{
  "rope_base": 1020.0,
  "bias": "none",
  "init": "trunc",
  "lr_mult_o": 1.51,
  "lr_head": 0.00496,
  "warmup_steps": 542,
  "schedule": "wsd",
  "decay_shape": "sqrt",
  "seq_len": 2048
}
Each number is 128 + 24 x the weight over its row's rms, rounded and kept within 0 to 255. Layers, rows and columns count from 0. Numbers have three digits each. The size before them is the row's rms in percent of the matrix's.

# layer 2 MLP down (transposed), 1536x384, rms 0.047, rows 1396-1502, columns 320-383
091:123116136170096101106120108112132133110127137121189138120114148089116128156144116131145145130116123172123144139129141085214126157102118091115139135090165127123142165116119148169093152156161151
095:111118106100164148151156111130132114109121126129130133115130159149141148148118140143111143137137170072124180095125117155143138124105134107185097104170123114084149141114107100138119155181139157
097:118104124152124143107154184142148106177143146158192117100105156156145129156126127101140126107156109103138153083087146118123125160127122134164101106138148100101149132131123155111118100146109128
099:146159135139181141108152141155176130130108097156167137149162113128129131144093117105118147181108156171099136140144138113114154164124151107142125130132147141109128136135142162124096114145129136
092:152126127131142138128154130137149140141117174088140093099125097119104062146129116165129155135141128157094114150129154143158122150137097108130169129124180135114125132112154161116152105137152100
097:169169192156133148139109118143104107166144121154157106163114112187140087125106129141155146112138129066090125145154139107147098108154088116135098169127167155151099142088139123120091123121125095
101:167071118092160131122078175091064115108116140115140092128106134126176124117088160133179121115159131166112152106109096167132102135153130134124085094127153136101121096161082097092129156146171152
102:125127119129091099093145180101144115137151158091175141146128144140122141143122150126105141144190142136115145097106152136111145129147119140153161135134113125096181199153098147132147133150115112
101:138133147115088141121135134108111142107133100136112134125133171121136171114130075098104171130128135157155121136071118135110126117097136129157113137125123103166142157145184148129086113112145124
100:128094161139120156104124158141127139122074167154113099161131133098109135121117110101125065113119093118082114131135093138165166079095155134146145128151126144187185121118108121110121129134148130
104:121166116141127143157132140065134148086097110115151171101145117113126103095156132111132143106164109131114136143184125113099157124059139115139117148110132145106156108153138134113153130116164115
098:143172083146118110156106102138128196085163147145111110100117110137117121145114146155151123133150080116087114170138122113144128090153139095111146118109144144115136109123172150126143121144112109
102:102118127116125146114155095094139113160152113104105163082129135140137137116176137156140151133099122148137139151128110121132124142093085122143109158146120177137129125081104152137138104126173094
101:162109099126155121132137151134139128176117124150122078144151099158127124141155101124126112150141149158143144174130175116144086158140148142126090104119157181085150109127117144156109079076099110
109:143155141176155093112141129103117090105107147115130129080185162126151106098116144152090140139142092084154126124181153128119101149115104099170142137126126139155119155101107113128113128137106130
096:143135078110106098171119169109131099120085151103128127110151116142127149134143147118110119160172131139099114096121122135067153149147151141156158117139089145155137169118146109132130117129087108
104:147155129105181151154134141122131103090094111102143106139160140153136113143072106113114141127111106150103179149140140045146100145104119117147105129115186123117143117140131131143123205170132136
102:112128143164125119129131125168129128147158137162157164130146117149094166133148098130119169124152155085136140131161120109190143091134124138114140132115155126103127105138136162124138107167109136
101:112148112103135102093178171112099106116152166127128142175156160187098159119136189131126119147151130143103114137113140133122151154132081099148119147172100145122096129149111144115130124137142146
099:128139154134148127109114112142150145144153115150111134130140167110184083131124109160124127105142125133104107105090146110124115110133134123159131097179131119104125116138110122127105156093116171
093:110105111123090076126137138145132121117146121084059126158121134147149109127119132147126149114122109128100089087090118122109129146130128140104143156160144122150169122138124130090126081120165087
094:143154103182145110116109109119137152148106124129167110100201164163095135099113136122132121133090150143146132113123116129179083125139116063130148119161135152124139160115098123127091119142167149
089:097091109148173155144077171082159132171110115096126135124152092137110149145132124131121200148130114140075117141079148144114126110162102134148094168129095089133124127118157135155102093106124113
098:091108121144093127137129134140138146141128139116154135125091097117121070114109105145096115104147099141136173131144080125110165148158132133154152110143139090134158128118090166126147089110158136
109:124106115139087122124089138174151109103144102140145108136128118155150134137116126142151107150141142147138150141132117125094123149142153128146171104102177047153126141145121108100143101118145172
099:150110148089131145100134133126123177134198151136161101112150105166090114149134141099133127145150129083157135153131149174150105157113195126117132152144138146138102141131149096133142132136083107
096:174134115143146098171124159086133137122145175141150098110139108129105114121144087121117138100176111072141150149132148140157122123105138130128091108105084156144161142112171137132162117138134147
099:096111097109091133148151167099129161122144124077118154131121125113166114136133112110134121157123131170144130154112146126155140152071145071150168143133146156120075111100102131155121043121120129
098:167083159153125174157156142182142123141106100094131117136141126137128122131150093129195100114164155135124128092111124135159096101080113129118147118121102054104116088167156137113108105154134157
098:129120135118141133120198173145103155176126124121150147132163115158133078155169103128202123121138143128150117125126115133135124132137155129169155116138179125144098141075141099191082113139181129
105:164170137150138133119139111154100131139125113120122095107131127135101086119140119148106091078069160144117134110170159091130134075109109148129184157110130109138123145127159142137133133102139137
105:139140143113142162147114147123146153111087126116160119145134117115092137117133151149117105129167138129105137128128172148142152108123138143125071153167095129132133159110109060132125139132147154
100:129098119083146080100133136132089128146104151151090124144140142134095180116108121089122122119153137144132121145109135144139116161105128114097090155133138084147105093084149088107111111139088161
102:134123123136106124140129153129124121140101104091141147115173110069161119129152137076123105114079101144130101149080115160146130160105121148145143109162156160129120136102089137078140144086094156
101:110097141093127132145123170141127069109116116163146137159092142128145117128087119105125156132121094102128161121099105152137134154129110107153153089117155112123120149111136062115115146089150114
098:106082113136147135107118159167129153161115120129071156119135116167131119159132155149147143154167130109121172122114138171098149135165125087124149119150114133106134145130173104106097082131141131
095:131117151092111129079123094092107142080112136083137128106127108130152118076153098141091082134135102100128112107114113140100155119120138094101168118122149123126122178104155168151135123097159149
145:108157111094151144172112178148135144131124162156106099135127141176143132157130164118129116122110147119122126111102128141107114119115098172126120142130098070105127156144091101162146111079125168
097:165117127124153112180100150124165132148128122170119130098115137143096133121131119116123120163085170142129117175146188166091124121082118127129103091125082108137137121115107115130134089102143122
098:130086142125142142147159095111114120132125126161132108127153123135137166118099156151112158151129099118159116133143072146104125152104170097172084124107123118092158109100127153154109130121139137
092:112102102127118152169117170131104172131120136113153153120119097085168090154118133084097130144134118123116146104129152109083127130144134132157159124106098137150101156111146103149095113124130128
103:174171113100137134157136147137116161152130117114128086121159157112122112136126144118142117136151137119156138139098154104146122120099084106126154111129161114134165112168107117127124132132126122
099:151130112087125109083186147120155137127159119115091146122133143146153104122108147147170115119102125106145109151140119147083105132138136127107103148157130066129135105109105116138071119112123151
093:116146112127155147136142145115137154122117108096165126165089092112151175099103114152154135116091128131115156116091138134129115124140099099134137128091152126130141168090140178133140130140151131
090:094101179117119113121158100133072127133103127124107117094165119145115144124131102119145098124136103141128086133131131074151150188129142153175130117092154152071119145105164107135151134120127150
111:106127137145169146145135109176118109170119146166141153121168159143164105087149170176125127120178105130127173130157170121160109141136180116124147093119096175106106110140151122125156147155113103
097:124103112094154121111137154173130141145143113122113110133122133147117106118117157135115177140152167093134196134124119141152152143156117123096131121112151120108114144153172122136154099106080124
096:075139155143108114095123139203130118139126153116087160111137144142116150124106144119101137133139123131124143118122172148134079173140118114109139097146100163122120150124173132154121123087135114
099:155151141124144190168118112155106156131138133138181116115161139116160101112131102125152115183094099119150117096110129118126121190131161116076129112099150128150135146128073112165108122124140169
092:128139072129110116127154134159126133153093144102127130149138171119136118119121147118106137126119116142128144143156165127137127116114134122152097114141128147129116143170160142076151126097132167
099:096144155128104167106166138121189134151108117107128093141133092141108120132198139163162160127110092155123116096128143147163145137136075158123107149118127132151116129124141146129111134113146165
106:170070127134133161139119141136118123101090157148072134130188126123118148133136126125154106150080135146133104129116159114140126114116120125146106143159134144114116154089126118143149151126128122
107:157149148148110123151130140128117094092096114116137138135194143113117117123118148137129124157153080120106121128154077129147123098158149127142116153104130121142116158146119115106125166202152087
106:131153135153134100096132089126145114129096118127094115075110138139127142146171111120153105161111130122113144114132162086166142104156127108100137111172160124120144087183091136119136141111137127
106:135128135134140152155149135123117145136105133163134083155101102125141142112107083087148133085121155098121083161091156139125146121164151146166096141126162177131120148112195136099129133122090093
093:150122146097112135116117134166144145121135158120107095123128123136112126132160141093137149167171108112186132127123141141130124100105090126120113095132143105159056119086073093144105113114109129
100:094077127133136108073165118161069115106163104118139124129123122169132115141114114125118119107132124151117133142146100151125145085108165110160134123128138167089136135129127136144142123159121094
107:090105107091156124146093150117116067182111180127115155128108153171094147122107136126146132154124146146084145111126178103143139154126094113116073136135142150185161050136171148121109120137171100
099:130119163110136113123125138121110104135119118146155162180168160120118115158140107168106155159114149136125134136140150116160143203124125172117088134101112124152114144107084110148109176123118139
099:123138121119162091119134114106149113132136138150115142105109130133099113098168149111148140101141112124159134144150111139081166118116103163131128154093091110098150125149140097129154116089107120
101:145136128151141124134107152126141170118151088157146111088172121139115156127118094133131105147150172116118146157140169113149094128095171108150111134108122145143144109139127120116153115103158129
104:114102137159165138126084122178151110158127175161126148127146095146104148107063108136147120145110112126115153131098139124117151180164124161133107133110154111111135123129126115128119120089133147
096:112142108156083116160107156117144124143099139137091176134100114142128084102123119132087191142103079118101128165185110109134126128124153113149143135120101106114112133131129148094075116146161130
096:152147179129125123131126097121109112128119136190116126127086132143184138124107122075158120115132089088168116148126140119150131161127114130126142126151135096099099105152150120100168111145138104
094:150103134128127146142148194142126127113141078098113134137102130161118126113176149139140101147120149115121102079116136156115154110193116119136123131119109100095125142124108123116121101087121128
097:130134094116137129122117109166107139144160148122110070121135091151120123139127123118168125107142142121174146130124099151113179130118137167095176107142116126140108126127177131122124114108153096
107:141112136096107126131143116180149161114151127150090171135124111119126147107134132150154127156123115140108129146134166094090129148153101157144153125126143136172127157113113064117106095160147114
105:095135151095118098165169120117161090151127126135112111140160164142140196134154172137112174114122178124167121125158177154107099155146123147102137139127164113134118098145117130129155078131093186
100:133136117089089117083141125143125147115161071103098189133117111113135161119116107138096130132127166154074141106158134150094120152110126121142148138130112132130082106121122133120107177089132146
102:112123125147116122168163097149145086082153086127167142135135121110132137142114128096144064116127117117136132117062134109120124084101158083139169146131171149117104143112149125086100149123131101
092:118119134088116116159155099141115126131131074088119121104143113146139124099158106157120141134158093114136130143119084123111148166103122105150127121158108142089124127124142142127151119130070112
104:199163114144114198155114134113158143137135147125118111143133126128130183141102100147120111157119110119148150116124116163134147171136136154119116122109090102110113152131176150104114080109129146
115:112143145116172138128120125167100105138152135124158110141095142143146139127108139168164132136090115119092152126139127164076133124149134136132145122086160136152167157161152146173128111127096106
102:143099102141107117149112155131143078116155129109146109151122133138148128101164102110105154141088084153120110106088097100154137163108128180114104106093090136138114139097128161120138109128096103
098:171118119152114161142099153136132147119155086103110093147109127137081144087160125114102161147149094102145144133114157090126121089092106109115106149172120130161144135132148130076120120086126088
097:152160124144099150152131159125113115126128133114058129181154105110114149125172110128135102154157138172133108053108156129099120172113115147102115144116137120138155142099116145077116100135164152
099:158130144125146115105138171130148153147197106125174131080117121140135121150088106113134116158121142098128150180124089162146089158095112130186113118134130115139163137201125137125173084123163130
102:160090095134128095142158104133142179142124152159133153103158095130125085113128083120105151123113070142131154146128111150166144150136116131135091146116112119140141163126091073117119132160087106
090:149123142168090136178112118094169112130139130077145125133127124103136126118146121161093139131145111152139135154152102143171083112153134121152135129121138092099113125122152141122142115131135102
096:103091093121106108087129153149094147156145134134102086136127165116105149129148108132160120140144139134090142121114111132108139123135147163103111130089104122113111126163145124099114136107110108
098:124139125125142127116114160151130127098118120145115105136159129145104140180078153145154162153134120169132120121131130106084120120125116146125098111145163146129150141109146119130118118154146119
099:099090141153108151128104094150128102100122109130109114197140147162150138101108101098181168129170118156095139095156169112150108137119156173109128080128085119173103138138161157120106129129115127
099:135137105154108134138077116129181125115123139151173158132137138142095170138136081129108131113145112138116081078102132107133129111118098085156138109074117130140131147123118135211114136123126179
096:156112177099113160117118116145108107111137130132102134172088119141167131135164121109138105136142107141119102149118129108115125127183096108149158139108146133140131186125155165143165144118110136
089:128131143109114148083161136136101134140135137124131148111142118145122122136174155086144147152124136137099153131138122125105137133122121103110183145123106148130098110120145126104108075114114112
102:117110153157119132143114115112113123100137108146125136111139115087124141104177130141073145101118139126135096126141091107136118103108183123159141120113132145102122165137132111103152168130128115
100:129127121135121067100168103159155103159119149125157107145098112116142128115163098145122155090164097125105151072128113178107174103132112115145180113162082102139138157106088143139149190120116129
101:106116172158106131153150177119128155133139109085101114103132100125124151123064170119168096113173171123114097115106114087121125165140140118142192133152133131146123101111074107114081131076194131
105:088131112109117112086143112111142118138154113073123155118095133120160102200112124124178119160100125083138156104119120164119140181143131134159143145118130153127110118140122133120118138131122188
105:165153134107140181114143150163149101140113120103120120111155171137151157160118158101142120171127135109125113109091117153123129148101073118112147122123103132164130112076130133126083096167150141
094:120136167108134089124138124125173117115140121110157136104122130135138130135162097172120129109112117109126127126107121146123082137136102146109121118134122090158128177150130117096113139154110149
107:163128112087118137123146141116093115152116148139080154096126158091122101108098153106113092142156110108076148112156136148154171124152162187137133151103175144158136122158087109115123097133126145
110:107125155134111110134179106127120144124121074141138122112132187129116175144129162148150127145108154132118146106147098146119148068155108111140118187111140138124144069152168100107125162125107111
096:123171144123121136159133147147120112141165140168123109161147116157145131114137068118157135098119119109118094103164112130097112120128105094127127123088148155169123145124160113142125108090111090
090:133159143120166117140099166160115118118122085153134162100154167115156160140141132101149156111163144103163166087091116158125125119105159138143105099090131146120113144158136097121119119122118125
121:167172098117153167159111110125147173130153135104120136101100093123137161161119115182094117147111112170116123151147146154138141119093082153107109142146116163132141115114125142123145102154137125
096:133093148123153131143140151142138149137179141105128175144126134118118136145140130118115167100159091106150111117131112147130127120147133122099138092121125113117132109105128095112157125170152136
108:135111098097122115080110116136133147089106128125158156149137114151128105124181134139110130125123082138131096079138102135141148129107171115161154140141185163122104156129089137148142149149163138
099:097109151132104130102110126152110126126148091134143091126137084123124100130143106149122110088124088128130143097099124164106084121135147112135139139120112099135171139150174144129092155121172151
100:134178111128104137161094131111168118109181083138128133164136113137181091108119158143140143126153114110123110168147130107159121144159141135060132145121120154110135099165124111091142134127115071
098:074118141149135139135082095149118129106129133109125111106099132113134111167151170154131153114103130125130110154101100131134178129146162131168133100139133148065152124153112139142195113142139114
100:174109133145146101112101150114141121133145101131132160112115104101150120120121133134168106101073131148105125108112137095188111139094145120140102136143145124127185139127158131116111094113144084
114:124151129179090159149092152111160160116123099111136103105160140100117161112125128158151103129161175134145123112090105098122087115079168134174139139123137124131129116125123142134109194118165128
094:104129071090107109121165158134123145171165101136096141133161098160129093111138162120130145110137127122134188131138141101138119134102147141146147128098144113090146132104110131090174177140136126
101:103081108133131120136121175130153116113100119090101131125174132120150147136117102129162102109080153110126178154137123114126112117121153101171126130128140116127159139138099122115150129123155181
085:136118143095145128144121091154109134154159099129147166109145128139080126097135099103129109126147158143133139108138186128115103118058113110185132066149123142143154126126111143155119144150093117
098:140127091118093115134200114140166087107143116136118125146112109133179113134128151120121158130134094128097116144167170097105135159082114108124111143140114096129107123132154096140129132141144130
# layer 2 MLP up, 1536x384, rms 0.0516, rows 1397-1503, columns 320-383
095:140149125141136152133122138153125138178096145159136114141101131092099137071128119143129129160122118144116113139156135162142144120190102165093144129093126163145139092123163113131146086096107110
103:129102134146157162125106116139120144107100131148106080141126151133100107128169141146108143131102097116133110096138075138145139100144130122113160106127134152140110101108148136137125124091108097
100:118152104137160128124153119095158129144113104108148114148108136117134115097124167087116166144128139090097107099158114117099116129148129158103156122136173139108138115148103161139109152082169108
094:108155126100152124109116078117079098132120087153115154125106169134111136110132147115130108161100175088104103120149128136136128098146129142067132095179106120133119098102134134163097131140126174
099:096130114124123115111090097121117118140114116145131160143102149109131110125114104148106091139093131169150126110127150109126131119135136138163154151173105131144126162083112118114119121162159145
099:099118105066136135119135130110115107123104075156151143119090097125090153116114137097105156148113141091071123084135131097122129143140139130109118116134105107184124119131131141137150129090132134
106:105096175147188132091089082111147109097104149132145129097131133090121123123148112107168114137133117097165103134141103110138163070161146141110115098142118167107121122106129146124109106102108135
098:093131131148105192148164146120142087146172060115124117106133129097102115117170105131102170149133151076131158106138171112139117114110140099117134098143111106117136141135159150128117104128134109
098:084156141095142173109143092090140115176144148160174129070117152106084153132111114169129147119137111129128153146168081097123131145101136113155120112103120136126086132103134102147121115092135138
097:127106102129118106131106121173126089124123160156133102090135124135119143137125117139128131111112136117128141115121141133132108105149115136111145139138121081138175137107151124169141139114143123
102:113108107156118139116150109093093102147082120151158168129106148131080089120143143119102140167096156097110102115127121153155114120145157131137118119149148098100132136170094124108132131137100144
105:133131126163133144164078114112112134104119119098163100138127158071132104121146143153109144145140152131104128161094126121191088090109099129120134145120135143120175135097098178143118136129166090
108:114108115126104171132158111134155142078115137100107132126132154110134100119078173115131091091134104150104099153136122117139186135079159156139133135157121134147139154150075138152155134147172116
106:119143124129106163112173103130070139147112116141110169138130154136115124086159121164123110118130146113159132125160154100107137129162120119137150120123144108114120154119127157182126145121111123
097:119087123165151125153094066153135154111121126134164115123135116068141093111145108163148155120104112156121122122123121098151112132134113135114085155130119094131131094160126172132144114160098101
099:141106159104170174115138114146127167145102159125144116056066124136129120120103143151138108099096117160142115123175142144136109101142176144102143146156178166172142107129089152139135179131170124
106:133124124111145125077136122154114107129106128112108106086125137143117109120129117123138146134099139141172109093112129181140120100187144111114136169117170088116126095109120141133131150125140134
101:135126145129146149125150102155105087119097131151122157116103116120143128121085158079112107145135188131128138135128132119137116154149119162154154168111148134201144090137139152123114141092145120
102:127134106151178135147158117137139154107105118147141122168117100120104145157114131101130144114092191097166148155148157128119137166099140103096132169108134105127152110117117124135151130133103147
094:119129112101186163130126119047099117127140106117121083111143137133140140168085162123151129126147146107131110134144122128109102114121117115159141078075149120130126102184126134140158099106157108
096:070088107112155120145140134131100134117118111164102140163073125171123141157129152137119148167153093163128101105148116148099169140114149194153117143112125144133131094144161135133117138154151125
097:104109111107089143118184115174130087140139119169180144084143114131146085114127165121124116089141091113117140149125132128139135127124108113119204105127103161112104122119145141126143182104149116
104:146164109142136117116122083118138116076141150134137086110134136141127118129088158115099086127101168099128082124125099107157082130156138153130151147148128139167128132107081157155122106110128171
102:126087121171129133128123087149157118108090133127128128084122141115097140101107130127122130124135129138122118092138112141122068169103159143154136125141167136137132106128106136123151107105140111
100:127145135134114133118149069139095132107126138188134108164107112115086085153118149144139104168111122134118118154146148133152167149128115127110133147162129158137145113164154128106167152140171184
103:123128171149091148146163123128142125157132125107155101140124149119142100126166131128099158140139133138143109141119146138136124121151163114105132090110116105102140077117110117145118105172145098
097:124173107093131135111149107156100165163116091129125132090120151152105125144112094120152107117089166108136125153168131139157129131132113077078139100159118123118114115092119139172110088097123143
099:125179115149176104108139160067107136118157087133130161131080092112086147123112128122065142152118166137115158153174134154152143102160168094099119107150121153148148139118116131169151117115136136
097:107106145105135159109136139112111108134133103114129136125117126097083129084159077136101091140141113118163151112135127088089158074106138187126143124103145100116124152123123145139142158113163103
101:097124113182135132145127105127099146123112152119176169144110151149136145123138138175096098131111143148126088173149124129141144132125182130135122110154118102107107134160126108115170144153105131
096:094133137116144136152069128122117113114062148142128115123140140127133144101130120106150133161145157133143115134093177136161116123155145124099144133136095109135115148143115140134151189119098159
105:093113129073133143106139119143145144127085146144119100132086124115122109099130108100111132106166108156109093088103164133140176129129103111120153162127089120155138116127127119136083149136147153
104:161123130123122134154137142123149152201104119113147100104090098117154139097100160146092102132114092149102150130141124145153161109151115148117128080121149154161097116133131159100125114109116130
099:089126143155129157119083149197138114102100131139163129105074136071140105140099111156116088121120138102102118109110133130128139131112050154147175139144166136143143126122164128155156189118160120
098:126141128129113092098138116116119116146148087144110143133137113131123110136095130090152097133060155114106089109144114154144107122095145179137146149116130140161103152135119149121116130134101174
091:088119118118152142142127145155138107160086106136119152169121097169115140128118141132127173146125150111124142099166147113116192160156146161130141145120118156095146115183108102089113160189109078
125:110115145110133174125126111114141130118112109134112100107121105156110140136117149157184129135109129113157126071122098085132147074097133137101144138137138117146109152115102112110121121103133168
099:124132129112130180149104125142117106147109130113126139154135174130092129115097110126124119140107134130163138135154151130175164111117137104134164131174151152117156141147118147159112135127139128
099:080109135112130129111153070100083135138134103151086112132100123143153125142131108130146131132103132107150143100160166091151147105117120163116103124136122106176139113127108188114072179156154136
096:102146153146150142099130118179149091134133128159140126128100121192130118116157166153135144122144104089123107161120124130156186170143113156118139130126117148091125122125081147092141102124139117
097:111144108145141147081166124123106170086084125169152167105105121146121118137134118140144121127110080123097116161166098139135106185129171122138100140091157114125109114123094142158123150086150112
099:092138105115151172147140106105091109147096154131132146123124135146094135075146125081095107098101139099146136131121101124123152166100147157085143095096113151093122142133128170130131153145147140
100:136145108143125112111079102120119109144106123115143155119112154097135130099152141103094115137122170130115071142139112158168133141162108155099148116169161144150142119118118140130139131128154150
104:110159148107113160134153106114135123092157153118128126100111091113130080139101136157141120095121140126130135098111118105170157153136122135136137152160142137152129128154082187166103125145138126
104:145113143126130135090116117143082104118096110153080136112119148114121118129128144097104099119133111143113168121167142111105146114148141087084121150128132136125158118118119164162125149111120112
101:146184094149148148137119101111099113124114136116101147114139142113104102122102149104113090098170125143135156097181142170179131134118116125126150180120126141127111117157150139178144100133150119
099:117132135168128122132130102115145153089120130161140108167094147092141107057156099074127135137072170175172167141124098158149089111108152115129117120145135173140158141100127177136125109129145114
099:113112105110111129161095149133127113165107134181112121143115115119114105108121114117149087137099141110178145151109100150153144101144116101126123117132175117129130088115146128149169127115110114
094:132119164121177188098157086135093158117070152120133121118135139124153120113115135129137125101147107141188122131173145164141132145119126113117109119181127141152138132085085139154126089144125126
101:104147156100134088122135129110153094160138090145167145141133146146159151121088174121128156126104121108091103121167130186114153130126148117154177130169168138154097149101140165128134135128140150
104:129106152089092149152091085128130098165105143146155101132074107098128103143155141122118141134120126139110134087163128147132119136148102160160143152133075141154100125094134132155116134105093100
104:099121126098148148067100164155142076132109114123112129140136117130121088157114131136104131086132089126120130072153140154102138132128117147129175142142146121171132136098083135145134110112137153
100:128127162060117132093137093118124079123118121113132158147121147130128092119125171123147132093166098108115137110137095103094127122130102126159138117142159137129087125126131112107136111116109129
107:099105125111137146153151134107105101128117085182127092112115147095092155139120161069148115155094156112136122144120134118103126114084107147164161180081147095108141105113163130123130126105132122
098:132135127149149098133112096123090128116107134139165127080070149091130143139102160165161157128088150110147137090175118139143138122129159183109189131141158102167159150146088178121100146125124113
096:128135139112158132135140154148076174133074133158141149122123102146074136075113094161102077116139159118143141158175117112101116134139129119098129112133128146162149132126115184148118134125166178
101:117148079145110158109133115100141093137096121157127138119122123068105117080149147110158085110130132140100080092184140125128148142161142133117120086119114138146144181118051115146146155111130118
098:132141159146143128150104138155095133140129119125110082156110106123131103179119147111128113144162153173200142056116159119132133104140099097103118157144122124126123143132147151117098095157155126
103:115121127148111111102128147103087174119125118154144129131114101136101113089118147135103125095123127124148157085135137154141094107141121063129101140161126139126102115131135154106089163154117159
100:095128148123166149144167117142167145121133116117134170096083117139088142124154089109147121141115141089129125107143108113178133124132172129103117110167115114166125176124115161142145131125117107
100:099087133162130180125110109115103124151136117133107092079125137161115133110147111112092092136132079110110171146150101132095118120112143146143156094140129086143124203125170138150128086097129124
095:101136124122117129090116107135075133124083070136080086132105138142163147160079131142148078141086173137126085111137124121129128150113138155137150168113108101131127113133116130155172119085107143
100:097094130120162119129142114102108106106101155156149138118085137117120134130104112160142128202078173154121102155139124101132109123146157111078146118165143123131114135133106150174100095157132178
098:137154122135113120158168118101094124125135124107105176124097116169141118141130147149044144136122184147165120148131131100169184135109138116091152138172112160128186151127134117131150123153133081
095:118147156175108132120151132146200116113088160116131145123133131124132118101121120105117122158099139142111084098165146096160116129105156128122092144117148116160151148131114113115097151110114138
100:118103092173130137129106098142095162150120135104107151157121109148149116108102178140133105125103084134105057142165151131122073141112099130116142143111127115068096153129120111117120110077154117
104:114109116088120091084166105143111132120119146131113135113118115131101111109111176132117086117117129146096134107137090136095170127154097179091163130120131120113107128148093122125136113099176114
103:097125110106093156109117115096136091076103104174171129154075151124114154101144134099118102142092133136099099120152144112138133110160125123114128080153086136159150107091149163112105167127110168
096:106117145139160153105121128098124128116116142148116107127092115135107119113145120086121142165107143133131139122127092142175136130146168122108113086139090114120144113119147153144154180156121126
097:116135128131160160137077153126148131174133131127120123156131130123091128126107115105129076146120104182111154112133129127134122122117129125112086086104156122166175154128120128136136125127143151
104:116146141145139159135149128108139151148092072103095115096107125129118113152111105163137153099126172115143115135158134062114144130168174118094093159130149075145135088132113171207146078100163131
113:092166116123155113136102114088104144156121158178139112124114130151086138102128128149107141140126139131120094114165122102158142122139201124125123131120156140154059131162146130144097148175156080
106:078114134094185131102143105152128106108127143139084088128149134103083082128141151114114098129121111080107143171113120099153160105124091115104135155125161169095106102121128129133171118096110088
099:121165140121174151138159129135108130113128119144152077140122101132117099133111128140154093130126115157140161142167095151100125093136139084103155134136119128146144162116138149112147147136122117
101:137109131108102171161130111109103086129116098122125133163110106088108098107172190126089105154137118132115107141117138143115138147149095142083130154170147116114158140148127139125102101149185153
098:096113132137160137133138108134120144110118123119136116098120115152131118138181134119145147138118148096165087123187119143157135144134127141120141136114147058134095133081142142136116161146114100
104:076127143111168141097097151126132137154148091096114116105130149130157122143142136161148131114151148147132113139098099122103146097080150127126163110122118170180105146078124143145126085104174084
094:122121137102146104108092138121076135132084125114103143124134163133132129121118125163160128125137142124128135133142124151113154150104141153121127126131143119159142090096126149147106159091149132
100:133162141156118129091133088140119113101128139123135087193105109150155144090138098186132134151130136180155097087131140155157126123129093124125137122167093151092139086091138164139088142120134115
100:116109126114139135138116088144115124106137067106110148127065102097155112084131110129089149154127086144114114125111124145140155121150163097138158117194097130132135097163162158114118121166131151
094:087120114095141152144157134138110129121127099102139135111111132097120117143128142186139119096132126091091153116126145141111115134185148112148175134127150138155137132145150120161138108102143142
096:089097107085167179110175086127112098145168100099107146117087105105122057086128146123142120121076149116099152128137128123146107096115106141117143108130141122141105127114134147107155144113138114
100:122183112161129179137161107146120141172099121143124144155136108164147146104075135148044098113084119152120089134124133097128152071086102071097147108127116092133122146113106127129108163150143110
091:141152154145151121142162128127106169098099142151148136116172113087161101091087152170077119120160130164093105148142160117187086138074120123109127155127119116124162148128134168147126190097140108
095:146107108093150090149123127101144155131139097105114089138070144147146163154117099113176149144091135151126142129106137126136144172133121146073107147119128109139152116137119140165087121155125144
097:124160161129109142138141121108104102129089127166148140084147143132101152117132162114139127132097175106149171112105097124085147147125134144077118169174138154116110096157097135106131081141148111
098:091105187107164179118166103113094125125128103151158136092126113124088120158140089141131091151115145093104155144154130091110119167097136165099127074112103173108087137124166124128099104145116140
109:081119139130091177128145083096112102094100070164129126115093134109130119153115123130154151131078145093161131143105129135096127118148095138102128130147114115165076121090131125119144094088106115
099:078137140118148130134107099075130144117119110095146148190140147114122144086157104141123134100160102128141142160156132127121102121123152118182134116136092162106142158115109139161150104115124077
096:134103131070149178146160120136112110146104109150155141157105130126105136105155107097147078116111140127141099133122128132148127097122127088099141159136087165147114125134163180155095171105131146
101:128109130121117197131080109122125125169094115102130152084122156120089091103072122109114097157158107101124131091178115076167103131141120174119120088139157130139146133135091140196070124107131167
103:103131146073134140110190144147119116142131121128134093091110123120126139169114155105137097121111145109124165095139091144108124094104113110134154123129129125139113110111144146128137051121155120
097:123100137119141109158115132120121114140099131137134104142087126110130081173108119127132132145080156107134081132122145098156124122145178159119130120101180146124129174101095138151127130113153159
098:102126166108123110107171146163121144138144145129114143122120101130117150123096106145154102130115112108161076099097147155151178153143114088113139116115111147131137100114150133158141107133135102
109:113109137075157159131142122135144069141157113171137153144126143155137111105127162141135123108118106113108084110161122165140134155113089151092095162130114161155146161130188120159161146179174098
099:144106171143109148097159157130084131146120155129115118134112150140098111118084154123084116112094098129107104119131132171165095114118108166127096094085111105157128172099131125135130120116119146
107:120133117133156167138157138112109179128093115118182140086116151133148134110120075145090088114099122140121114122124074125133162082095132118153144111198139186152120122100157162142123133098143095
094:122136114156160151123110141119108135133101149133128129122140153147133151130121083120145103147125164132156134158166111151153124131134189119150129099102202163129099167139119174113150130147136085
096:149113156123128121099128126140110160136130128150111114133140080157078122126087107178141093129119165134149140157156068137149142093158121122124139096112125090141139091118120182121126145152158110
097:101146094051127144128134126109123154144121096152151166089125128135108118091087114132107119150131090124104127112167140150119134135157081080113149112115136110177136148134145133126080163097152157
100:113098138116168130155144117156139127116159122154143115153122106122108076116150165115106148143111157125099144106125115130106127104135140119119160054108166166147140129109121148130156113117102130
105:096130119129176156121145121139106159107135130086161097114120096099141133107150131070119160109088109107102120156145094136119116144112122134142118110154153147143097128120160150157149119104142081
101:149124113108163138118143152126138147096103082139101131149110111150176148160098139118147120119109131076130116137131147155123107133147160106096130141110141159143116133119094105132129126113101166
104:134119112134126142124112101138137136122128150134155091092123117111128107122131139157133128119149122146118156142167099108113084154142147105090152126096087129099143115146124143123116147124163103
098:088107125132130141157124128132134146089096155115131117142077157113170139147132129158117088123089132145118126125151133116142110143137199119128163132136119146115176154131134123149152098123163126
092:108149152138119153141113110143153139140110114142101124147144137127126141151128133173127151126125159122107117147111154155164118137123092103103158130138136110121108111125119111133179149108173114
101:124089114084134127131170123141142111088100098148118158121119091150146127130122127145103118144171098149129084117147122168142153112168176123130131167127147130155130158156162105121138163140147151